Weights of a small transformer language model.
Architecture: RMSNorm before each block, no biases in attention or MLP, untied embeddings, normalized queries and keys.
Training: a variant of Muon for these matrices, 443M tokens, 6763 steps.
Each number is 500 + 25 x the weight over its row's rms, rounded and kept within 0 to 999. Layers, rows and columns count from 0. Numbers have three digits each. The size before them is the row's rms in percent of the matrix's.

# layer 5 attention output (transposed), 512x512, rms 0.0608, rows 311-319,375-382,439-446,502-510, columns 0-63
091:488514524479491445533513500504575566490484506451461479492534530467539511523479502503523458549477495500497511490468481505491485488479489472505565515528497562470520464535503515483506490495462490
092:508478479474492543496527511530499517501491510486523459524526541433497495470479492478457498529516531516515529526492479504476471494516472535506510535517475520453497524495491519486481505510484525
094:497467455510525490517518516511480460460466522518499496482486520468500481468498509484495535485503508502479539462514470508496504513523493494481466534520531494488503478518488496498505475482497501
087:507523457524457516527509511474481539499491518483507491553485484517514495515484504476502499468531516504495501500483507543495453492515491539483470491533517465497517524492450500486507511493534520
086:479512489490490485489521447484483491448513500505507499483484502497477498496485494516503487467528498490512467525478494496480501491496537483535447490501476491462512518500517505471525495463498522
093:522517501485535563463507508504472463489534495463518496466492554502516551497488526496511504508479524503512497493517488468516491510481526499501522534506490478493481482532525510482526516468494532
097:522489475528485492506518539506492507447505491553537523514516498524468474457493525455523514471519545534509515475521499467501514522502455499503491461512475488511545480481483504529478486509509549
083:533506525550479510493491540473496497497542458547509475499467510472515482447496504486503532539508460524528517480512486517508511476535500497502483475559556482521486501494502489499488467528491497
091:462482544491480432510480531510505472554483542489487487488488477465494471485488471467524495483484529472461463510478498507483507499491527516484503490537531502506479467552490496517497537473473492
093:513486494519491432500504501523528485545549562539484491470538538498437505512525500509522467517487513501503529529559461523490492508530519486470478504483543490491466482548490510518495493498489517
093:525492538507512506495513487496481496485521491501506533493501492532516514518515556461512482477475509548555508470517516519499574535503470526499480481512520512481472512513500557493477574467489572
087:513459542477515485526486497482528514536476498507506484508485506486493481507487486529510518484534466480530522513504512483497500518464474519493488509508498492473490467468510493468493565547512496
097:501496483519513503485527542491476499482457515500517455530507519509487497479521465491493512517471515492450477463533474528553519472522557475481520476511482485515577451495524512492508493513524501
094:471484496521518517523514457503508521488492479473503448498471475486519490482480498498500528504497523474506472520511541562515483541503499505518509493524508486510536465526510468492477505554479512
088:508493484516507484511456518516496491487468471526498477515555500483477468534482507503526461467517493479431485458478477511438466495503502486489518512518444470527494517496518434467490462517486458
083:479495504515485528512454451480495472562483546487485515468522484495491474518561523482503486509511495521501536446475502481473519482479500504495487485499533503503499522537537472480487496528460492
091:484504491524466528480502503496496483510462508516540505503456482521535450461490533497507536522534532513492506536467526453513512529473471483482512472460461500478473478522540537482505523478523520
093:517467536481502515468491501466485468481496490510522558504464474533521509509541480502500514473551489507519531502503489447516492492495468507500502470490472477524503539484511500513448505505530515
092:491453511493499480568475535487489525476500476472480509509500500502462483504507444543528484486519517499467525554495510498524528494518518480527492441515526508522513461508504452486506478503508446
093:483529495524473512469513510471490530519481460526514501524511477503547505491506479484474490502496496485485517532503466500541497485522502478472481466443501506510516510509524542483477482487486488
093:517508480546508526490434470480519481524549528505506489478527491464505509503525497460513503493496496498490518489535520511496502526495528499493492522454494546528458509518531510495491467480454526
095:513524504487483502523507531510527513505485510474506509506518536525494488533530490504471486479485471548494511478525507505475529469478492520513526486472484518458476518483480501486482492491525463
088:504502479488482486520563492505501541474521497489531473541491449504479451510521477474480504533476477492499515487514528501542494515531487466499476492451537562490496526456464521506545508494524495
090:479532518504546498523480487515517514488488485486472501470487473467489502497513471555510496474545509486516498551508491496527486492509490515505529520489501449506481497509498546509507481445507485
094:522502484501543485491523492505488522476502532487454504503497505531538519521542519516486438475481509506501510464507489534509474510503485460514467536453497485483510495461461510505505540471487483
094:450533491495508495543533512490500498478437456495496543484530500512483501508497492520494475518440484503492471500519516524505513514534459495478493504494543514523455465544519488499541485484544509
106:491517499488504517509506514488445467478490526513478479584525466503505521467452513531522505514514501497498484516503511529511502511513500515527539479482492466542532478508467481504532522531500497
098:467518497518503453510501498484486492515500532573534501525495446484516478498522517496470500535509487479507464445466483478481494484505518473496495543491471470508474520498527504527513485500470486
097:512479496521483505500485502550526462501521523476468512461502479489457514524500557501522511507500517518489504497481531473485503524533504508515528485524454513528466496497491446523499525529514517
095:483475498481545546438527492509527459438453484510515485459487489516492497518495500510525481508434528536529461511489474450540518493498460480490509472495503463499486464458464507567528547497516464
101:467501507506537493471483516497490490550463518502461502537474456452511497500482502516518475479471522466519534469480477468518502522523527492488480526533493545520534507493504495532530486486499505
102:502531512513473526494493512488517479500510468470467534497483527485510490478498510548511492447467489491514525500468487513492528503467499530541478490505524444497546520491516476504438539512488497
099:541445521474491494493520499490473467501517540496491473515522522522494534524501516495510491540483477447484470488509500511498490503498470524500481540511512501477498474474485479488518517530508481
098:500483487485501482515503455496550513469489512509514524501562525469489517505481455556496495471472490555483487558529510482503536493497501555497479473556477519532481476520497525498530438479532509
# layer 5 attention value, 128x512, rms 0.0884, rows 119-127, columns 0-63
092:492534500526530529527481509520493514507512505509481522445553547500480474480523514526507520497487512530478488512499532473486512570478524482491467492516537457486510449473495530483524444490471469
091:526489521458528485489478441522520500498493518479555565511548536479533473481498490518487486480525538489504506480508474525480450477492514493461446503473489527501513503464500520515509515482500507
089:479484469459487508518511476487496493475514510473510496470490500486514533547477470499548503516500488487513505463504483513480490452524484469485492507512509488521468455466500519546528507515498474
092:527490530490484488502526452495473505461493495520458492478522491528463500521487492504514496486564504452493509534469486519484446469552534472535528455532541456482531539536506545501538497523517511
088:502498524520490513466495389500481497501536491518525511527515538495481474488534462529499507559509520468456489570504478503561485510487545519499470467514468487532455477506521490512478534473503519
090:530537507493513504528500531460492499512475525498512532475521530539550580523476496479503529536435514502504497550496489485507543471534466491481545456520492476482495429518504487516521491511497478
087:476493481484482510495456498500522482484470458521512482551449499523502500480489526448489514497444456530504505505483536460468507496533489450535474507449492528511486479537480516498498504502471543
085:470498464489500464441496545485518497527510494519504508527484525486479479513488543478500527506524511458493525505497506511540525498505525519539473494518498478497517504509505483540484533540514537
091:490495550471506480518488523503451508512504501499522445555494519505464414513524496518545524526522490479497506550528511535501468522456492487475475492494496499508486495504469491450472466488522484